Weights of a small GPT-style language model, trained from scratch on English Wikipedia: 18 layers, 11386 steps.
Each number is 500 + 50 x the weight over its row's rms, rounded and kept within 0 to 999. Layers, rows and columns count from 0. Numbers have three digits each. The size before them is the row's rms in percent of the matrix's.

# layer 15 attention value, 128x96, rms 0.0861, rows 67-127, columns 0-95
101:558512494525457464529563570414475470539500566565554574459501565408583474525584538500451513544554488472463476545409522490472487475454448503505566494568502555534365487526489549505395558573514442472499446437533459567445620534548568429495493558504449480461453440535416479539503510447482442549
094:506519518476471520545477469509568486378511418542465492416469404488500537446429445531488495446578425550489606466541491567458429447484500446610524534496613590527461449518544474489504409521594458521519471483482483548420444508462514537554549435531420497537479499481548522505585560576531544561
090:535501504428407563519530467566575440429590529466466396436466458516478509520504375604515576514513506445512577498529502575584477411538466506521500525520548608572482421413488561549454425471503524519576497529422435492559480521509466526496426500460555431534547548514526487477478579499501526501
094:450492533561561480481611471470434545519543507504506591495503534506505449559587468454513491536519594498504407545445460456527493531576426428443454454528466512535414443423538475452487481513459536559449499508478492542445604442547590513393505598446477441451560515543510562469478507380558522539
103:456486581507587520532547483498595502569495484566507406479472551447495537541552404574474588465466487579446476514432478458506427537475477454506398552499520493448444426521471414498515456566511499545574521482617468401573427495538536502492468444500432466474546453467543435568540475411535525456
090:444622492459463464417418591521592502510464487458497486498460462549507538419465483550566556437502537403543426458550544540590496446462455622563458535561474517451554492543480518457489515481494518530489501511376518491488485587538421569489560497559512523513564492430459557487454446567533545436
092:535523521416549488434529555565448482463492579340520563592496487505415468535488506481599449519518476561452554422590533460514547464435495414521438496553487534454548514490414544462523556442525522581450536499441539516558481505552492527505461524498586530536520494540607390486516432444522506504
099:525563512418557513388497493571551478492592469417447518556525556455505488549465459549521427462521521468540426555568502432447548457580465555423390572492518513497534468496471502453547472526510451600458547421427457570448506554480580545474482480445443494451514556465639460538520524474516521522
101:508566544539459551484590516508578595486532422550488498413537483500556471562476490524511499533593474473540478516529492460591492495521478595513445479579454500431475491548561566480439477502421432516484529530387537520501619605473527524455430496453520454429535533600453512507442576487458437411
113:422458453594464469531488499454444561534483504528594494533485552453468476530607559547528450575496475469463514449430508416572528473453571448550506407459428547555464477529432442507557458538579537441509547530547557551594467515473402397491559557504549491537432487498468421495472465426530539456
098:411454441544475457502490577521513419448442601482490467536545467482596450512541581512506488539481455563501517507415491469494561507575553487587551474514494574460460488588467461460493478569519513483471560511381518493519401452495415419457568476509404488555473559505483435539548502556401422551
085:595521543459471451465545493466503592522577576500583568545564634439525490495524483530413430472502441391540447564444505470425487492562421498420496461509510553509543521475415468532477531474497543570487578508452464516512546531534479544451487606498508384476516442539494500541422473523584537494
110:388498516534588552470413417541558484438546523454499422500572429476531570538568478452483418484484530492562510458513439418460523521492527536435621461517509477574552460494498501490561535548598500408517528471523408486479518528520429462490554480473565568390521525478555537446461438532415467476
102:500466515517402468487484590559605498516497571489553477475430525532575544463483508463433488492555464447530478524543468492516545536510557489529607451546468539450409548457517600461501482590551388436499445457342479559432514497452442414515543470424513491504513518550521576481449488525456444454
077:452553458529503452494414521463500465420493402463520391481459444517512513476475541498576500477444522484607602482498512497539500455381520523567540415502536487599507551490472515470519501406623543393529454471522464557474458484458463482544618421504536527572486465547501524427464501535446457452
095:538521523455558534565482413504619513498597425476417456561474479496509440479490467470540568460430454524477531459474515495464566490497554459444467499557451453374554432551485559507585549419471530570575572481517585486432507542495380596466509472495576498431540471471571478474496467483504481453
101:506463625493538490464499535556517496530576501514380365482517515584501475466508506429473581479413505455474423515585558507545566480552487585504495523494476542377538416456465571574556477354491484464508467555493539510445512478520466557503522591518530568511565453554475526497484483516483511535
109:555524531437527521498473383573476491447479638553527574571552464472421439475547478465489511546478540567444490452465476494397488585495550474454459482532570559576557575535430378489481529507512515542531526532589428502580534455498518565530508418463458540567494513442533412511487466465467537502
097:497527539539537521520488450531544533537602429479506529478582528445428442495515446485439414449458478517519398492574530477451395514525499541388463493529508440458497401488451475524519568482497465553475580506510469581562529511464564568449468565515577424439439536562579526556489543436616521464
103:470485538498524520563459568410455439466524500463395515564489478573479501555476538462526527489540492541552570481542440555535492531432551563541505508417587510569453501484641488572477488435457469432542546500550432430522454523425562507466389529516563484496496412531482603463530509464433434572
100:462531476592471530479471550514444512453387548518462433521495446482550553500592621389501441583514543543552512463485537485437566565537497559431504545435525491505498597562532455487447455498420485550536497495455523567517578454548543533548447470518475570511554535536412421510451484498387551514
102:419582481465549422531446598540534513439467507419510539599518523519451546492482523546531516444457517498506506491583517512502598494508553473450508391448526473508609459511489591508570469425582503494530577509510495477486476496505395563533554458566542487572508507430582478395474492590404520514
095:502495460515532536488557504450484458618436506629550530447543490461531498522565630483493571541447592454496490476453550463518491513461496533466573523612508527489439549487497370489410486556452553534548520570541521458494517530554549540444567547467439486408541421510450429529460467439521517444
093:479512530520615525463481516483508590521522560494569523589539601518504468551593413457474451527434544459457461518468489430456474474553497504488370585553472476510490484507529528453626497495533480590467551508483525463514519570536476472549441514506558500485527461435561450447424403447586601539
088:491518473492456559525401527469584428575514461606445539402478451550594559453406475513512479486482521463522454446412472536513578537525506573479476549531540469477439490537596479441483563494456471444528388534555533467523454514436519464515532409534458489517485516432493509525489440647568457498
100:512434474490545508549517340472618503485464500640519494476463517453541502546502405534463530413485472441433509491436430546493436495496464457487518580519543569558395547533503491448507412606517438484529506512512552515478571486494468453489504413416454431439541492470510535544547501555566480491
105:423463472499513549507460546594474543400480424374543423530476408456415496461511544419529421600501491512479506495582551550487545540491539452554605449471521534524489580488526500547435436525462497455511421449484506562450473470446498551509455460546508604559481538548466514442492478515410504571
107:514542530463487501486518350516623492551512416464469386445476553565425559494407453516522569456432565489462449458491493480484443469579514464447440478579496477514444572464489476537561456527483438541501552507453522518421519478512484549516454434536500543550530570376533463447528438548574526471
097:494500586522505451567500497429531545539515487410527509563498557546515436572448449511524508446505477564506525517509441435516500508522522372538447443453333467384497448524527575564525606503472483496475563443560559423488446532476493514513527543466516421509500452496518604443505387515497455485
114:524480489536452568400491469520520509508527417558552370515492537521493549491524503510441406574621545464536514527482498482495473511494516516474484591445626415534558456540552421511454421476510533488558482490435400431503563500417505444560502518563488540516495430481524522507395509465587490418
110:578456622534492472568547471495547495488446464559481542494451517477520414451479497465539517438464417526467529449447509525485531565505523446539476374538638547517422490536468604484571478476589511534553519478553394538495551425472475540451544545482574464482452579463441441470486430530542453525
102:567493407477543448502534438450540453411423477453587602461539584518469552508441462552493461505472425570525477508544479515529526561484410536409447527529437475428539480407410512505518520590489526577422569534490551558564501488564503577494433513431561557455521477492597463501485547478501498501
105:544538537521504439519481491513539452485420478450491428471403518525573422447473437554460510393585437529450508444551477469496456467586488491546516673543577589573499490462526603494503499503489472514571502473472419428534517464486460463532492419496561466548481510558532545531562584462494425476
108:407474469525504538545493468579523494529437610557407470481536557471529490547487482451423559520486539480539504542439516500439547557425599629494492347499462456472532531553552456440438459505533535578478424522473581461448479450454446475445573451534500513509512469554549517531426455522446557483
100:423568448508434501593493612523434441503506494527565440392607494532567501566448431543406535478557540509465509523572462482532452512514523577493573577558532467522547438499553520490390420589439531494472520515410529515534465497476420450467445479539466439456509457569499519517498529467521562489
115:567460478520533503425512416505486562455466486426528444447493526549510403492500492551428503582573525564480458480474494575471514448415491420440510454428532480518470455515563406592468476431536554579503553487514496432473517512514484460544569564539366576509449463545580503450522419586543468549
107:433450518473549546615499512464526498347478525489400447542528494497487588479516473525503538457594410526497575490514512555542493537485473535470530494498580539530549537512595511529566376606606514568547556498500404509445439507485480508422512537481517497431469510544478482493544556529433440455
107:451474544494506469505520417503498580479514412489536574482564524425536513505510631476485431585461507458457477484395543588485482523514439506473446439502545439422483496441460416545414465513504516447470519544467419490509486425529636525445462565565581492541485516437505394484499411497459471532
097:463489523434509543560433516476542503542515502444461445507498492605468501553458425583589475479554552525525555472524560518432483367561459499525526566519389549515501463531493452521509561570384458444511482473536517420551420516533489486524487408481424482394462522428494556544589502569545547526
119:488518404635532547445554506531524447539448578507458451482529554559598556431502567436450412460500629467516533496480472451444457457483469490452479466472531408485496561500426462429582582546484455432564493503413553457505467498466471573445436519557471571473489435473471474505522515430488504483
104:550550456442525475520463542496581509595444475477537521514500532536477568430455447522559545435478515553462442475586543555451527430508565434486475478555430482404531570440508527437627492605488419421461563450443584463515460555542544563514489499488551537554484509518557522494570575586478501546
109:522434539490545521548451423497425476554411513430530543354526493463516518509397411567513572537522412490503466434516523424551470481516479558503453442553519475438495444495469566476497454559484524574548495531581638541519423536509548547429484517366527483470512514495534467462521495498436549516
102:402514595434420475508481542585545492522567433480498425593498429430415544460531523484519543484512465579523505500493483584459499461434546471544444579445548482563571528572585485556414443421539504477519439463473478524555543548492401429550443436547481478458493456439457534540519444502478447474
113:508534533483544517491424585570459510516538501384533450510551499522489431546425519465442514483521490479509458476478481559385513543424490477500495390545527482512570406517572507527588487481566528514488482558416551402587523524529352429612547574501443447504488473434512517451526461515478500488
104:537536498463489487524505496500550510491527401520504569502469523535418516548487567409556505512530454601502549484392566516468512489457484487542421405477564490381522404508555461561535479503495486453504546476568445526524420502479553427509527571547442445433537556410401527558538406585503442543
105:479445572548449455607519421572505448521567480592507534543520403408474512458541529453444453435483597537489537494494510562589390573504469497479472498493584538481479543437447487442464485511492459456450522514570490551479454541487539604496472464476495423551538493461388504532551433428560484438
107:433419586422528459517511401495444574459538498594477564532532567554539503491522448492539605427486425506477533512445530491474563587538489418433417475531560427457421494476412432483482488491535493535556511468622553472529443469456471545466526552529512468482427550523553494493514483390523553497
104:560486415423520520396486457502556514497496433416560540539492561590448460467529421494502430542470433503532435484600464440483437412570385495550481569572492588502539529452477535584535582486516480559438505488458499551561531542498508554466468486431545492464568527496539518457561501562471455583
105:456532470571444519441463535496480514603460519536607553489504495527494609477516468515473428477539601520452470567582480435496527499465441490375560603505476500424500508530423516568490543482482507431502559511474576523551488564508442556468490537478483564486455446627448498543542595433574488467
108:464511603542509498491441482524460500564443432462498396395478477489509408572425544559473437550493525486529526435499499478458454443521572495615552504510509534604531439614507458508518485427478527436588558489505600398461522554504472506585465496463422554530474516512520468526545526537587463502
093:531527564533493571551471511455488581635517462549542471464570406543506473470526506548495480542568602430507540476451444602488466507448441418478533429424483435519461457456445377480486549545541532412463574528514545486525567561486471509515423472589448499480508563460447449542502438467553503504
097:426497519466479538499395549526585500413435500568446529408496505487489598519483448534469575403514574506502534496571489505454441529433530558496464582457454442567528483578561550466498449522504546572522399485460481459511544523531514547493469400440500489526548403571528470553468596557565561518
099:488529447539517496531513497555474509394559406534523541554482565409542545526518520439461479487502546441465515491533471604567405490488557550525456545496483560437439532530472559441473494489435455538473396467509463534451613471451672562519501519476491506502496498485465513478429490570399415437
102:480496421457537476481601576484482490421607505499520514546504576444404557501612536446464482619570461573527465527514494512467478500480479435421532447433529460509440479471557452581462474430459507530480468455570413508500473490532491508551570458565440457493477506454409499482453433582421428514
100:500513583499493472409589531492524499394525501510433525471440509466451399487467571470520491541469515417532463571536508506538491567468470514553459556525586569514494477484481625534442451463503457576448532449530429584498595447422532544525497509464445533483500588444380494552437469411469466458
106:477495583420469432519432495498528502476528480480418429474557448461488381505434468534549555466496442453544554524487569537471530542551561495589389441511550522517447435610538497483547465479608504551583544500440433531495502547475378496506469389489470505417475489508484468568555503564516476483
108:579414539392546511415535511532467484498535517432430522440521582524488434567468395501503593518508405555501433565508506548503628546544478449501537426554578541521415491456525469508520482490513463624478540457553522540463533436536412502516557420527504506524487563435520505485497471516413512506
099:449456553526491550560556455447455452415604438461504575536532486469425580503559528532532471620526379542493552577478494603594498551463477527472533507507469443517467484415502529574413484510494499454566495474565425528436559417518568488441497506500544484424520512399496461485476460453509481531
116:486496471461531548387488502547478473594521458421639631516468486498464572429473459514570518571508455462418411494482454531551593491504523555489475628545460527417533469464485479544513530497447477559416462510522506514601510540528543483532471469453491565525478417484575505550518532443543533547
095:534475531506481456565588427487567456443549472498388512568441517540437394522492557489585474554501498619463555516467584473495519574455509507486495430532426540505411449482408489538455487427525509423562510523572509521484528545467501549538553533463421548499452564471523489554568412428487441438
099:503513482447516463550568589480530511526582549372516506575484595474411588507453460545556584450472480528564476519482468449482581423505518443502476454443468463450507456505570503493547555469502423542462525487507549513612511491454379488477542423522515468405533425453526539494521485579394487505